Part of a small language model's weights.
Architecture: RMSNorm before each block, untied embeddings, gated attention, hashed n-gram embeddings.
Training: a variant of Muon for these matrices, 973M tokens, 14841 steps.
Each number is 200 + 20 x the weight over its row's rms, rounded and kept within 0 to 999. Layers, rows and columns count from 0. The size before them is the row's rms in percent of the matrix's.

# down: layer 3 MLP down (transposed), 3200x640, rms 0.0218, rows 1198-1224, columns 512-639
# up: layer 3 MLP up, 3200x640, rms 0.116, rows 1199-1225, columns 512-639
down1198,097,225,195,225,206,223,181,209,217,181,213,187,211,224,202,184,221,176,176,172,187,160,194,185,163,176,203,197,163,236,156,206,201,185,188,189,193,197,175,233,212,198,227,206,196,215,183,216,217,209,203,217,190,212,210,212,200,169,188,210,209,206,197,187,209,206,216,184,204,192,221,206,196,144,213,214,172,226,207,184,208,214,200,221,262,221,217,183,193,212,178,197,248,223,185,184,213,192,200,205,231,214,162,196,190,189,217,220,203,212,184,190,203,193,203,205,214,191,244,188,215,233,151,202,199,215,221,188,235
up1199,103,224,223,215,181,230,199,201,246,189,176,186,183,173,232,197,198,221,233,184,187,245,220,212,206,193,198,195,197,174,144,195,197,231,201,144,217,169,209,188,216,193,220,195,176,200,177,185,222,204,215,229,207,196,194,197,171,248,217,211,194,217,191,182,216,202,232,156,205,188,184,211,220,211,212,206,216,200,170,194,171,178,180,181,215,196,170,236,220,219,242,196,234,190,166,185,191,183,220,239,191,155,216,221,222,200,164,226,198,226,218,228,196,184,209,204,169,188,197,197,200,171,192,192,186,185,213,195,212
down1199,102,195,224,175,194,193,209,175,218,160,210,238,206,188,185,221,222,161,175,217,226,215,171,188,201,187,182,215,202,201,193,172,211,211,209,193,222,182,225,180,202,202,234,209,252,215,194,216,202,174,186,198,250,230,227,199,214,190,183,217,205,174,195,192,200,173,148,186,235,202,169,151,177,222,194,207,180,225,224,202,206,198,202,177,217,207,187,211,181,175,235,176,225,208,200,191,224,191,202,210,198,176,171,177,213,191,184,216,202,218,228,257,184,218,191,191,208,176,207,180,201,178,204,176,217,203,209,186,221
up1200,113,228,197,221,174,189,179,159,194,228,168,229,156,194,230,172,196,246,191,245,214,177,170,181,180,209,198,220,198,193,190,199,220,188,200,208,191,178,193,195,196,184,200,207,212,208,161,175,185,210,251,185,237,200,173,208,222,208,199,214,184,220,190,185,177,181,216,199,211,183,153,198,168,181,223,213,219,156,182,192,189,191,199,179,193,207,225,215,177,226,218,183,186,188,198,180,177,174,201,195,194,170,183,194,210,200,175,222,184,217,176,229,178,196,220,188,188,175,202,198,203,182,199,196,211,206,200,210,185
down1200,108,210,200,179,194,191,151,189,208,215,190,223,191,210,181,220,146,180,225,186,203,190,180,219,231,209,175,183,185,190,173,189,168,205,212,194,170,215,196,219,195,199,175,183,237,232,187,218,199,193,202,225,198,210,216,201,164,177,182,207,185,179,215,252,182,199,214,203,200,204,188,202,213,223,202,222,210,194,196,203,182,216,229,195,200,162,190,184,194,191,210,179,201,237,191,218,208,242,212,212,170,207,221,194,246,204,227,161,166,228,233,164,222,152,190,175,230,185,215,188,199,200,207,176,187,217,169,217,184
up1201,101,187,206,209,225,192,179,216,176,213,170,177,195,185,219,161,223,198,216,184,230,199,231,218,205,254,202,248,207,224,202,171,174,193,205,190,173,202,193,208,203,143,213,235,186,199,207,202,213,161,225,189,189,203,164,213,204,167,208,201,221,171,167,163,211,216,162,209,176,155,227,185,203,215,168,184,193,186,199,176,208,202,204,220,162,165,182,217,198,217,156,185,176,208,182,195,195,226,210,206,168,214,193,220,222,183,199,199,207,240,191,170,167,209,213,176,186,179,198,222,215,198,238,191,222,182,210,206,189
down1201,097,209,187,191,195,213,209,240,244,187,240,209,200,203,181,205,222,230,228,191,191,219,205,193,207,205,222,211,228,173,214,158,213,192,194,200,197,193,212,189,187,193,207,182,259,177,218,190,194,208,192,189,235,218,186,188,182,216,173,221,216,175,190,149,213,216,182,203,217,224,194,208,192,211,153,220,208,218,182,174,205,204,218,235,166,199,232,174,180,179,192,179,252,237,195,191,228,194,230,200,171,205,188,186,204,180,255,207,204,182,219,205,218,201,190,167,210,186,223,198,188,205,213,209,204,188,173,206,209
up1202,095,209,202,209,191,180,199,202,203,159,200,182,207,167,189,201,188,239,211,186,173,194,197,195,205,158,200,229,197,223,230,215,194,202,195,199,232,167,187,213,190,237,193,247,235,222,195,186,198,180,182,212,219,168,186,196,205,221,195,167,158,211,134,172,234,228,233,214,244,190,202,191,199,222,213,200,202,216,184,206,217,159,214,183,177,188,209,201,173,190,203,195,192,188,247,179,191,192,196,206,198,182,186,198,205,211,239,205,205,224,179,236,208,185,189,199,202,220,190,199,220,187,205,240,177,190,223,209,209
down1202,097,172,158,192,219,163,197,196,185,203,212,190,205,209,195,205,176,202,187,186,224,190,214,210,224,208,223,188,205,220,192,213,210,208,220,193,198,196,214,183,229,170,198,187,177,162,226,185,220,213,224,227,198,197,227,181,184,223,222,208,186,197,203,182,200,200,200,225,188,191,191,210,207,218,193,163,199,152,204,193,179,246,217,192,241,179,201,200,236,183,232,201,182,210,199,204,218,172,182,219,198,186,212,169,214,253,199,209,232,208,219,196,215,228,164,186,200,224,228,221,185,168,203,174,203,212,202,190,182
up1203,092,191,199,202,186,175,205,215,169,226,218,191,206,207,190,194,225,191,214,184,246,174,198,216,195,211,160,197,196,186,212,197,240,218,191,185,216,170,228,170,184,213,183,196,181,218,180,208,145,166,223,215,185,226,179,202,229,202,170,204,229,216,219,214,189,261,172,188,192,221,207,204,184,219,201,196,209,208,205,206,198,218,198,210,208,211,193,194,183,191,195,216,211,226,209,231,195,240,192,202,255,184,211,209,186,184,237,215,215,222,224,174,205,146,172,200,182,219,195,235,190,177,167,207,193,215,196,147,202
down1203,099,202,205,198,207,187,186,206,219,194,204,216,191,198,196,170,205,190,201,196,196,168,191,214,158,201,205,200,184,219,184,218,236,227,205,199,246,186,194,200,203,191,151,174,230,226,193,206,183,198,191,196,225,182,200,187,209,209,255,187,157,196,198,205,184,171,190,188,189,181,219,168,161,183,150,195,188,200,208,185,204,211,181,179,190,208,206,228,204,215,191,197,187,213,211,175,201,165,184,176,214,219,193,224,188,209,172,206,166,198,238,165,200,197,202,177,187,189,224,213,192,181,219,234,193,209,200,201,210
up1204,108,181,196,201,186,191,190,190,189,219,207,204,197,213,234,203,220,211,168,187,217,184,215,231,181,192,179,239,178,232,167,191,216,193,164,162,188,201,187,192,177,181,213,206,205,209,194,192,239,191,200,207,188,239,199,220,224,183,221,189,201,202,218,191,155,242,207,192,206,212,207,197,178,223,213,236,223,203,200,189,211,179,203,203,201,195,198,166,211,231,223,180,198,174,188,171,198,217,218,201,208,180,193,202,196,192,193,226,205,214,213,189,197,187,231,189,199,199,208,187,218,189,198,163,202,253,176,181,195
down1204,099,165,190,186,209,223,175,211,182,214,231,191,194,233,196,164,191,207,193,212,240,219,207,225,227,163,168,234,202,180,163,211,205,209,183,224,192,174,217,192,219,227,181,213,234,203,204,224,221,210,228,209,202,154,191,206,182,213,210,200,164,208,187,198,206,186,199,186,187,189,226,183,187,218,226,202,251,177,193,206,213,185,194,184,173,237,182,212,217,225,215,220,221,217,211,182,197,182,223,203,206,173,207,215,199,177,224,225,213,180,220,205,185,205,177,208,214,178,197,197,227,202,217,165,175,199,192,206,202
up1205,097,199,211,211,198,173,213,157,231,215,204,226,208,198,187,216,226,216,243,210,205,210,182,186,177,218,193,186,226,213,206,213,179,153,187,205,221,189,201,202,220,177,209,209,194,205,155,191,230,176,219,235,212,183,239,205,199,182,197,161,222,177,204,234,187,197,182,226,221,230,202,183,171,238,199,204,214,191,186,175,226,210,200,225,212,208,207,219,193,199,190,213,186,219,206,216,202,198,237,220,206,217,207,192,205,186,188,189,182,180,229,174,218,197,214,204,227,196,201,192,204,176,180,183,228,206,172,196,192
down1205,100,205,196,184,218,224,216,230,202,169,204,241,240,204,205,200,229,211,189,191,182,206,191,215,149,192,224,212,163,199,199,178,233,208,197,223,183,216,196,166,216,231,202,182,217,217,198,160,222,210,176,200,185,222,176,204,167,242,180,186,220,242,208,198,178,173,194,191,212,203,171,196,242,196,193,196,188,198,244,208,223,191,187,188,219,216,218,166,208,231,217,172,220,217,196,226,182,214,169,217,171,208,197,241,204,177,180,283,186,196,230,177,196,227,221,176,207,194,205,204,200,195,239,185,164,262,213,193,193
up1206,098,184,222,202,228,171,196,255,193,169,210,228,208,231,204,226,202,189,215,186,180,198,170,204,196,217,203,181,204,213,216,193,155,149,171,191,180,215,220,189,210,200,185,229,173,170,188,206,201,204,207,188,186,211,241,195,178,157,221,211,215,203,202,205,183,224,164,222,172,215,232,178,206,204,188,186,209,240,195,204,197,205,197,200,207,195,199,220,225,184,214,184,235,174,181,228,200,182,153,211,207,194,191,187,189,231,191,190,198,206,256,214,217,205,205,190,176,201,223,211,207,202,194,219,183,211,179,187,183
down1206,098,212,190,196,187,236,181,207,221,178,212,204,205,189,235,208,209,177,233,181,200,205,182,210,214,201,171,190,192,207,163,178,187,220,194,178,217,194,214,164,202,212,194,219,194,220,192,214,200,210,195,209,212,182,178,232,188,184,200,199,207,208,180,214,176,226,187,190,188,203,234,190,194,181,195,198,204,183,209,195,198,223,157,179,148,175,198,168,202,190,179,215,219,183,215,192,205,210,198,204,179,211,216,215,176,209,222,194,185,198,170,213,236,204,227,172,181,231,198,246,228,205,217,172,201,220,181,209,209
up1207,109,180,207,202,220,175,204,188,213,158,235,205,208,196,215,185,204,186,212,243,224,238,185,178,183,224,195,214,197,219,230,205,198,178,202,245,186,194,236,212,212,189,196,190,195,221,218,156,233,225,187,197,178,208,208,193,233,232,172,206,223,181,199,210,206,172,181,216,209,200,173,257,186,217,180,218,175,246,187,192,197,211,180,165,192,180,214,227,225,204,219,214,232,214,209,219,219,192,206,191,225,238,195,214,193,202,195,177,210,171,241,194,203,158,157,213,187,193,224,214,225,179,191,229,231,219,222,203,204
down1207,103,235,207,236,181,192,198,178,193,202,197,183,224,219,220,184,192,237,192,208,210,191,195,202,219,192,209,211,224,209,204,208,218,224,204,216,224,169,179,225,211,206,210,227,215,190,235,203,210,184,164,214,204,193,215,194,210,178,216,200,208,206,187,162,212,188,178,205,213,172,145,240,191,198,204,191,226,217,195,208,198,162,219,199,230,166,199,199,192,220,188,200,206,178,166,196,217,203,207,219,193,168,224,179,217,190,205,178,191,191,203,191,179,173,162,185,208,227,219,209,197,153,217,220,254,220,196,193,198
up1208,101,206,247,168,235,176,189,212,181,186,174,208,212,160,216,189,184,204,214,190,187,166,233,190,189,176,242,212,210,192,165,180,182,189,177,169,226,212,218,190,181,198,189,224,199,195,204,196,197,185,200,203,211,211,220,199,170,185,208,216,248,185,215,198,179,195,195,195,196,182,210,188,208,203,175,201,193,224,230,186,194,159,230,194,220,191,197,216,169,235,202,189,223,208,181,234,211,199,233,209,185,208,224,167,197,200,210,191,185,186,201,147,187,231,240,177,201,195,198,234,183,250,214,168,197,229,191,175,186
down1208,101,195,203,200,200,218,190,184,222,204,187,172,265,195,193,221,222,209,217,202,226,186,169,189,170,181,196,208,203,177,178,209,219,199,191,186,199,237,190,155,203,199,159,195,205,172,211,216,196,171,188,159,219,213,199,177,192,201,136,230,214,220,178,201,201,153,210,207,177,207,217,204,206,228,191,185,219,177,190,195,210,207,205,209,183,175,183,202,191,221,177,210,187,187,197,192,186,190,216,213,178,193,191,176,212,205,230,200,178,185,192,186,169,168,203,197,228,203,211,201,225,208,202,196,211,178,175,200,222
up1209,093,175,188,210,186,221,217,165,165,183,180,192,231,219,194,236,222,189,222,219,182,209,183,187,175,152,231,201,191,198,196,190,216,147,175,203,215,161,159,210,228,160,163,209,192,204,217,210,204,187,200,216,181,210,226,182,166,198,164,174,187,212,204,149,230,171,177,230,182,206,217,197,174,172,218,183,214,237,194,204,229,173,192,222,201,201,195,211,178,208,180,174,184,161,212,174,195,184,187,173,181,181,183,165,208,165,185,170,190,240,187,166,172,201,167,215,167,178,182,187,173,165,203,202,200,221,185,156,201
down1209,096,192,184,186,217,208,225,189,169,184,226,175,220,200,219,198,194,180,203,197,215,177,201,198,197,165,175,200,201,182,191,214,243,202,201,210,214,195,193,183,202,187,200,180,207,186,199,188,217,243,202,207,169,226,195,195,177,223,195,202,195,163,234,199,196,190,216,208,170,202,204,196,208,166,210,150,197,197,246,224,205,194,195,201,196,249,172,163,196,197,247,185,221,171,208,183,215,210,163,212,161,163,192,174,236,211,217,163,209,206,218,214,185,181,172,205,184,171,186,236,167,187,185,175,186,197,217,185,174
up1210,102,186,187,213,233,172,200,222,163,186,233,228,201,179,199,180,151,216,215,222,210,202,217,182,172,181,217,180,248,206,225,230,202,188,192,208,188,209,186,207,203,214,233,215,236,204,193,198,240,234,246,199,197,210,224,203,207,221,166,180,198,248,177,236,202,208,198,217,200,196,193,158,215,225,188,242,202,206,227,193,172,211,186,212,202,181,209,216,167,203,190,217,195,201,160,235,212,182,187,186,186,191,207,207,198,183,201,195,172,181,203,187,174,216,227,182,215,229,215,190,217,197,216,199,226,177,220,176,178
down1210,107,186,211,208,208,165,214,212,193,271,190,197,220,176,212,204,222,245,200,230,213,199,200,228,171,207,202,180,213,203,224,217,198,191,171,191,189,205,170,210,173,212,225,211,184,188,198,232,198,194,180,172,207,204,209,214,214,195,176,185,243,182,210,202,175,170,216,250,210,234,189,203,168,210,201,175,176,211,188,227,189,208,197,191,211,197,203,236,189,218,172,179,222,165,187,206,200,174,237,232,211,222,183,206,237,199,219,189,185,197,180,211,188,175,207,200,217,185,245,196,201,228,217,201,178,202,208,184,180
up1211,090,194,219,180,231,164,223,204,191,223,236,217,229,203,228,178,211,184,174,200,220,204,182,202,212,189,191,204,265,196,159,218,234,188,212,182,211,218,228,245,186,184,223,231,208,193,185,211,191,191,209,246,232,235,211,203,186,206,176,197,185,212,169,203,216,247,182,221,206,184,231,200,211,236,214,220,204,189,157,205,208,216,194,178,182,176,221,177,162,201,200,212,187,219,196,190,160,184,199,191,226,200,236,183,184,180,165,206,212,231,222,212,217,209,209,168,191,210,244,217,217,190,207,187,200,197,198,201,196
down1211,089,219,221,220,174,186,203,210,187,228,202,207,230,226,137,223,166,213,203,216,165,253,207,222,188,171,218,218,172,195,198,248,198,250,208,190,215,198,172,191,217,181,189,211,227,173,192,216,230,176,187,168,223,226,188,220,199,197,164,200,188,208,215,169,192,201,241,208,217,190,171,176,199,195,200,190,180,192,199,201,171,186,146,220,215,209,177,202,203,210,163,203,196,205,201,214,212,171,192,212,206,225,195,183,220,214,223,235,182,205,204,214,222,188,186,199,234,200,207,199,207,172,182,211,219,205,216,164,193
up1212,099,196,189,224,220,251,196,222,175,203,162,176,215,182,189,216,183,208,186,133,150,186,197,172,224,223,215,209,203,210,222,222,142,174,204,199,232,191,180,166,195,212,203,215,196,183,199,207,177,220,184,199,210,184,200,184,212,213,197,185,216,216,206,174,205,226,227,160,225,207,219,227,196,209,196,240,213,199,201,200,219,220,234,205,179,211,190,219,175,212,175,228,222,200,169,179,209,224,199,199,191,216,196,228,242,193,180,189,190,230,186,176,186,209,212,193,192,196,183,181,207,227,217,222,159,195,193,214,188
down1212,100,196,213,194,204,195,209,231,209,203,180,212,185,196,244,210,206,228,214,199,189,187,226,202,200,208,225,196,235,217,202,228,199,208,205,213,230,230,187,194,226,235,194,203,191,204,216,226,185,196,193,165,177,219,230,206,203,203,186,176,205,194,217,186,201,218,211,178,205,202,194,220,216,200,185,198,201,192,233,226,181,234,214,172,193,221,220,182,221,161,182,169,197,196,206,163,231,207,174,213,213,225,223,195,180,221,214,174,178,227,207,210,221,206,209,218,192,252,199,229,204,246,187,218,186,174,220,205,207
up1213,101,208,180,202,207,203,215,214,203,180,225,160,228,192,194,156,217,207,199,181,208,189,207,187,204,200,229,193,198,195,232,206,184,190,219,216,198,215,186,223,233,182,210,205,201,192,223,184,215,228,224,225,173,178,204,207,195,215,216,242,240,189,182,202,204,188,171,200,192,230,239,198,214,172,161,209,187,248,183,199,205,209,223,179,204,197,199,212,179,202,235,172,191,206,197,201,222,165,179,195,221,203,184,197,172,187,211,199,169,208,206,172,207,182,183,196,171,196,187,201,240,221,214,193,209,210,212,183,183
down1213,100,236,190,197,189,219,182,220,216,193,219,215,225,201,202,220,191,202,177,199,213,211,178,179,205,177,179,226,202,209,209,206,190,199,191,241,172,201,194,219,206,188,222,197,223,228,218,181,213,210,197,228,206,214,218,189,199,187,217,231,222,199,189,213,187,195,209,230,224,198,223,229,182,184,209,190,208,201,179,235,200,210,216,228,209,192,197,179,198,196,195,177,224,207,207,188,227,179,189,200,201,177,210,197,209,209,198,217,241,225,191,169,187,184,215,214,227,212,220,217,187,221,223,200,202,172,197,195,202
up1214,101,175,201,169,185,218,200,218,193,169,199,214,219,219,220,193,195,165,189,186,195,189,198,233,192,189,195,191,166,203,202,203,201,184,230,231,202,194,190,224,210,180,206,236,204,223,187,196,189,215,196,180,207,193,174,212,178,193,220,225,225,172,196,214,188,170,195,223,175,192,163,197,194,223,203,234,193,186,206,205,196,187,222,194,183,214,173,185,238,205,218,204,205,226,194,225,216,174,221,235,177,169,220,230,173,190,207,210,185,202,207,185,203,218,185,168,159,190,192,193,186,226,203,194,176,183,184,187,167
down1214,104,194,203,218,199,197,200,175,202,184,201,182,191,189,214,203,202,214,177,177,201,196,209,216,203,194,204,180,239,227,210,210,211,229,157,213,211,192,186,205,146,197,194,216,157,200,184,201,194,216,174,189,204,243,200,249,198,200,234,222,194,167,166,229,208,194,176,177,239,211,234,186,183,199,180,203,215,180,183,184,199,212,177,208,202,183,182,210,216,179,202,203,178,189,220,160,210,206,177,176,201,199,211,208,177,183,236,194,165,158,206,191,203,192,245,205,192,220,208,193,232,204,228,191,166,194,185,217,188
up1215,098,184,214,198,189,198,183,218,148,235,214,194,169,192,181,187,193,186,172,218,205,186,274,232,216,205,216,204,200,159,200,178,200,177,173,209,190,229,200,204,221,199,180,219,266,191,157,163,194,191,216,226,179,243,169,191,200,203,208,190,238,199,259,204,174,190,203,223,207,208,208,226,210,187,204,193,188,203,176,220,177,168,183,188,204,186,183,194,211,201,209,200,169,187,193,153,210,202,164,204,224,221,188,217,212,215,192,248,190,183,203,180,196,189,200,242,220,216,250,174,181,186,224,204,197,208,215,235,219
down1215,100,186,192,182,204,205,182,235,204,221,189,189,171,173,183,213,166,184,209,224,211,241,208,202,200,232,215,226,191,196,198,190,209,192,178,188,253,207,223,221,204,226,202,164,211,184,198,176,182,176,218,235,174,195,222,191,201,202,214,210,181,185,194,209,201,200,197,150,203,206,201,180,201,204,194,169,171,165,192,204,213,198,206,195,215,183,225,214,149,191,207,203,186,227,234,218,195,215,206,244,192,179,232,201,186,178,202,210,219,227,177,197,203,204,229,202,202,183,172,222,201,237,171,204,231,173,219,192,193
up1216,100,249,203,215,190,163,213,212,185,232,187,198,201,200,197,191,186,189,216,208,197,184,194,220,185,203,174,175,205,206,205,164,164,201,196,174,169,188,232,184,198,186,218,203,143,223,186,187,181,250,212,200,187,202,197,208,199,200,210,203,189,149,197,217,214,220,188,235,181,223,188,208,190,173,143,207,198,212,182,185,206,162,199,206,198,184,213,187,177,191,214,197,195,197,191,215,204,172,202,189,195,202,200,235,220,173,169,204,244,200,186,196,208,198,225,209,204,192,211,236,192,173,229,234,206,177,167,197,201
down1216,104,211,225,188,206,183,196,195,236,222,217,204,203,218,189,182,186,205,175,154,222,222,220,217,226,226,184,200,165,199,228,209,182,171,198,185,160,225,204,184,207,175,191,213,203,167,196,224,232,205,166,217,212,228,191,202,204,165,244,177,232,193,198,189,174,177,211,156,216,224,191,197,218,196,230,219,168,219,211,188,237,207,175,180,209,209,213,196,222,199,200,203,221,225,168,227,194,230,156,187,189,231,200,221,200,183,240,177,196,196,181,232,186,166,198,237,181,194,191,190,195,212,213,217,210,197,243,207,161
up1217,100,203,210,179,228,221,216,196,166,194,210,192,186,188,194,205,193,233,186,148,241,222,201,160,175,165,218,213,217,189,200,201,178,216,209,198,258,177,181,192,178,207,217,186,184,187,200,173,234,188,248,197,192,179,206,181,175,222,189,213,217,200,166,226,200,210,200,166,166,230,200,225,158,189,139,222,201,186,153,195,176,181,204,203,198,217,175,213,168,197,188,202,196,152,200,190,181,238,153,200,202,180,185,145,214,190,200,218,197,215,198,219,172,211,215,216,194,223,227,210,209,207,201,204,192,208,194,201,190
down1217,100,199,227,199,208,203,197,181,178,155,204,173,228,177,222,224,170,175,191,235,207,211,192,203,212,197,188,159,216,203,211,198,182,196,176,166,218,180,226,164,178,198,179,221,179,181,159,206,195,204,177,172,182,212,232,207,195,191,192,204,202,208,191,195,199,166,197,228,195,234,206,208,177,235,181,193,227,208,210,220,232,209,198,219,219,211,207,162,187,224,201,213,191,243,228,190,210,189,214,222,200,184,208,205,219,164,206,191,202,207,173,214,213,189,199,186,196,204,221,196,216,197,198,206,184,181,231,192,182
up1218,100,200,221,171,195,246,224,206,195,218,215,220,186,201,215,216,240,204,200,188,205,184,183,244,221,212,187,208,218,203,236,187,201,222,199,185,200,196,187,197,218,175,170,196,172,188,167,199,188,174,169,203,214,236,189,232,179,196,213,206,161,203,236,211,185,210,205,189,220,213,199,171,187,194,149,196,184,156,231,193,208,247,177,197,185,253,187,187,178,183,198,184,204,217,219,212,188,240,186,196,148,202,134,199,218,191,189,207,167,193,192,231,221,213,239,209,188,236,199,223,192,227,228,225,181,201,168,210,224
down1218,099,178,207,194,207,184,202,183,210,154,206,153,141,199,212,188,255,211,182,248,156,186,216,190,200,175,183,185,213,200,200,209,213,231,212,177,201,241,195,200,199,172,204,216,223,178,209,217,176,183,226,171,201,164,240,151,215,212,178,209,201,164,203,221,170,238,212,185,184,200,229,186,217,198,187,195,227,172,219,228,221,216,202,205,220,214,225,212,185,205,212,191,207,163,184,228,220,199,229,200,191,213,198,196,195,196,226,181,213,204,206,217,202,197,214,212,179,205,205,187,225,220,217,187,228,252,202,206,227
up1219,104,233,235,224,206,199,182,244,190,213,225,207,219,205,227,182,200,208,193,204,220,199,200,183,201,220,218,221,211,174,183,194,174,191,241,193,209,239,232,227,207,182,212,191,193,205,194,164,167,182,214,198,227,179,191,223,227,190,206,243,183,190,202,205,215,221,241,182,189,190,201,231,204,199,179,201,205,198,190,197,231,193,188,213,224,201,225,206,208,207,218,190,204,169,199,209,198,144,203,231,202,213,170,194,187,195,233,186,224,229,250,207,212,182,179,200,188,196,209,187,218,171,193,225,213,189,176,206,208
down1219,100,198,236,182,209,222,215,196,205,213,200,191,185,186,184,200,184,198,204,191,199,218,214,198,206,153,185,176,203,203,179,207,235,188,212,224,205,193,216,180,185,226,200,236,242,188,199,171,208,183,223,210,201,183,188,235,182,220,197,228,134,209,239,213,214,218,232,227,197,224,187,185,207,212,202,188,199,237,234,189,204,212,167,207,226,211,192,213,209,208,212,192,192,163,203,210,197,201,214,207,181,207,216,186,228,212,210,186,203,230,210,180,193,189,191,188,221,189,236,219,194,227,158,230,172,146,150,200,180
up1220,096,215,152,254,219,236,192,152,186,191,201,177,209,229,211,208,174,180,225,189,170,197,240,235,257,199,193,193,198,195,198,238,180,176,201,214,209,239,213,184,182,193,205,178,211,214,191,154,179,219,194,213,220,205,205,195,202,189,217,215,211,201,175,209,210,200,190,187,196,254,212,212,184,189,184,199,197,192,196,223,237,203,194,168,201,182,177,212,186,182,154,192,189,196,189,207,208,171,177,197,191,236,212,225,185,185,183,209,245,205,239,208,210,176,192,198,187,181,186,205,192,192,212,190,201,204,186,212,218
down1220,095,188,196,193,177,179,196,200,201,162,220,164,189,201,175,180,176,188,183,175,184,202,198,191,220,175,202,179,158,189,193,239,199,206,221,210,197,205,230,182,222,179,207,239,239,208,214,212,217,185,183,191,193,176,198,200,195,228,221,225,179,166,180,200,208,221,195,193,200,211,186,158,202,216,195,224,213,213,187,216,200,178,162,183,197,201,175,187,138,179,160,186,177,213,203,198,196,184,221,230,176,209,187,205,220,227,187,208,240,175,169,243,213,228,206,201,228,213,208,211,198,193,200,195,199,171,173,238,210
up1221,102,177,224,157,181,170,213,230,222,167,215,204,160,167,193,213,212,161,212,195,188,210,224,222,176,177,184,179,243,183,247,176,186,163,221,183,213,189,210,211,203,205,190,204,210,244,194,214,209,193,221,188,209,207,198,203,187,185,192,195,211,189,184,192,189,186,191,180,197,199,197,182,185,183,242,188,184,218,213,216,227,200,214,180,232,194,193,172,204,225,196,246,196,207,202,201,218,201,210,184,213,204,223,225,194,202,196,203,172,214,204,177,222,166,208,194,216,225,188,176,216,234,182,224,216,206,171,185,183
down1221,100,211,221,217,188,222,220,235,216,210,217,193,191,219,198,202,183,172,202,176,199,253,237,175,170,152,169,177,198,205,228,224,234,195,198,185,197,201,182,183,198,212,220,194,193,166,210,207,244,226,231,178,211,222,173,166,219,224,207,176,213,176,196,157,166,190,184,179,245,178,167,219,171,184,178,189,191,212,223,208,211,209,168,190,206,184,178,186,196,203,206,205,200,201,238,213,198,231,253,206,208,226,186,177,202,233,212,200,208,225,183,217,231,202,164,192,188,181,176,226,228,216,185,200,168,200,159,185,204
up1222,099,204,184,206,178,205,188,191,194,221,177,197,207,211,188,187,198,216,182,192,172,206,231,218,241,169,207,197,236,187,207,177,219,203,245,170,175,145,203,177,192,179,217,200,179,185,201,213,244,203,215,204,197,190,194,200,199,202,221,192,223,213,221,261,211,174,214,226,154,215,225,183,158,209,206,203,189,207,183,196,243,168,196,225,199,210,159,224,246,197,210,205,205,202,190,195,195,202,206,193,210,179,172,184,213,239,186,173,172,178,205,195,195,211,197,219,190,185,190,208,263,182,190,215,203,248,185,181,174
down1222,100,210,211,197,181,172,219,182,178,197,187,211,197,199,210,164,189,214,208,154,246,217,201,213,211,209,196,207,233,227,190,201,235,216,206,178,183,171,188,163,208,225,209,153,219,206,190,205,226,187,183,237,205,215,218,208,185,195,206,192,150,209,163,195,214,238,166,261,222,205,221,207,186,202,232,174,197,186,187,201,227,222,200,177,213,178,194,217,173,181,171,186,180,208,210,202,200,178,188,177,216,204,206,198,200,212,207,226,238,202,215,188,207,198,205,199,221,175,236,213,199,209,216,221,184,193,189,213,186
up1223,105,194,219,205,201,195,198,189,182,194,222,236,234,222,178,207,167,176,194,218,192,173,186,236,196,198,204,200,200,177,184,210,213,163,207,216,180,200,191,204,229,206,224,226,180,226,224,173,217,219,181,221,199,179,220,201,184,210,206,219,201,188,215,213,203,193,168,210,208,203,227,186,175,195,220,191,223,200,216,205,232,160,174,180,235,207,204,189,200,211,222,171,209,211,180,162,185,193,216,206,175,152,168,211,197,182,197,192,166,200,215,227,206,194,207,215,181,195,213,213,170,184,242,197,194,218,152,196,178
down1223,098,186,203,250,206,199,239,186,184,178,196,228,193,182,213,181,203,201,188,245,185,225,195,201,211,167,203,196,190,209,187,198,225,215,177,201,189,206,181,209,216,236,204,215,187,192,176,217,204,175,188,192,182,187,218,205,212,213,166,187,187,153,197,191,168,220,202,217,229,206,148,215,209,194,191,217,179,173,200,165,200,204,181,194,196,201,204,165,211,223,187,188,215,222,224,204,201,203,156,213,186,233,156,206,197,212,261,181,217,226,188,207,211,180,218,186,193,240,168,225,202,232,193,179,185,200,203,228,210
up1224,110,202,196,164,195,184,198,212,193,171,184,185,172,183,169,180,174,181,182,194,219,207,211,220,186,225,208,212,170,201,208,208,176,187,211,186,190,170,177,181,215,205,180,176,186,186,226,198,210,190,168,191,166,205,220,202,189,216,183,171,219,216,204,203,172,214,184,227,219,204,204,201,172,195,215,207,186,194,195,215,188,163,186,238,208,148,190,192,221,215,210,171,165,187,209,180,156,215,156,158,219,187,174,173,176,233,157,233,194,210,214,177,237,169,186,181,138,208,219,216,196,197,197,182,201,199,191,215,203
down1224,108,212,206,211,179,193,204,190,184,204,212,201,227,186,198,231,168,208,191,191,240,200,228,219,215,230,188,205,200,185,180,171,206,191,171,224,216,197,168,194,180,181,195,195,188,189,162,236,196,199,200,199,194,187,212,230,220,221,215,205,200,220,210,195,180,233,157,191,200,228,232,192,190,159,216,204,181,193,235,185,196,220,188,225,169,197,209,197,198,188,196,224,168,197,196,152,172,188,215,188,205,188,174,182,188,211,170,193,233,196,194,189,227,213,204,201,192,193,184,178,194,215,226,206,204,195,224,190,230
up1225,108,218,224,170,174,200,175,193,182,185,196,164,230,213,197,256,213,206,191,209,198,231,208,206,200,144,182,199,194,180,200,174,219,201,180,187,176,195,184,207,196,205,204,208,156,211,173,186,197,214,228,177,172,195,256,207,203,195,219,200,181,185,239,233,231,168,201,246,180,167,220,188,208,209,164,230,175,243,181,226,222,215,188,191,206,205,193,193,186,214,199,211,187,197,217,197,184,164,191,152,191,185,218,173,229,190,191,192,195,199,186,157,190,189,200,222,204,192,218,196,233,200,226,189,192,223,188,201,186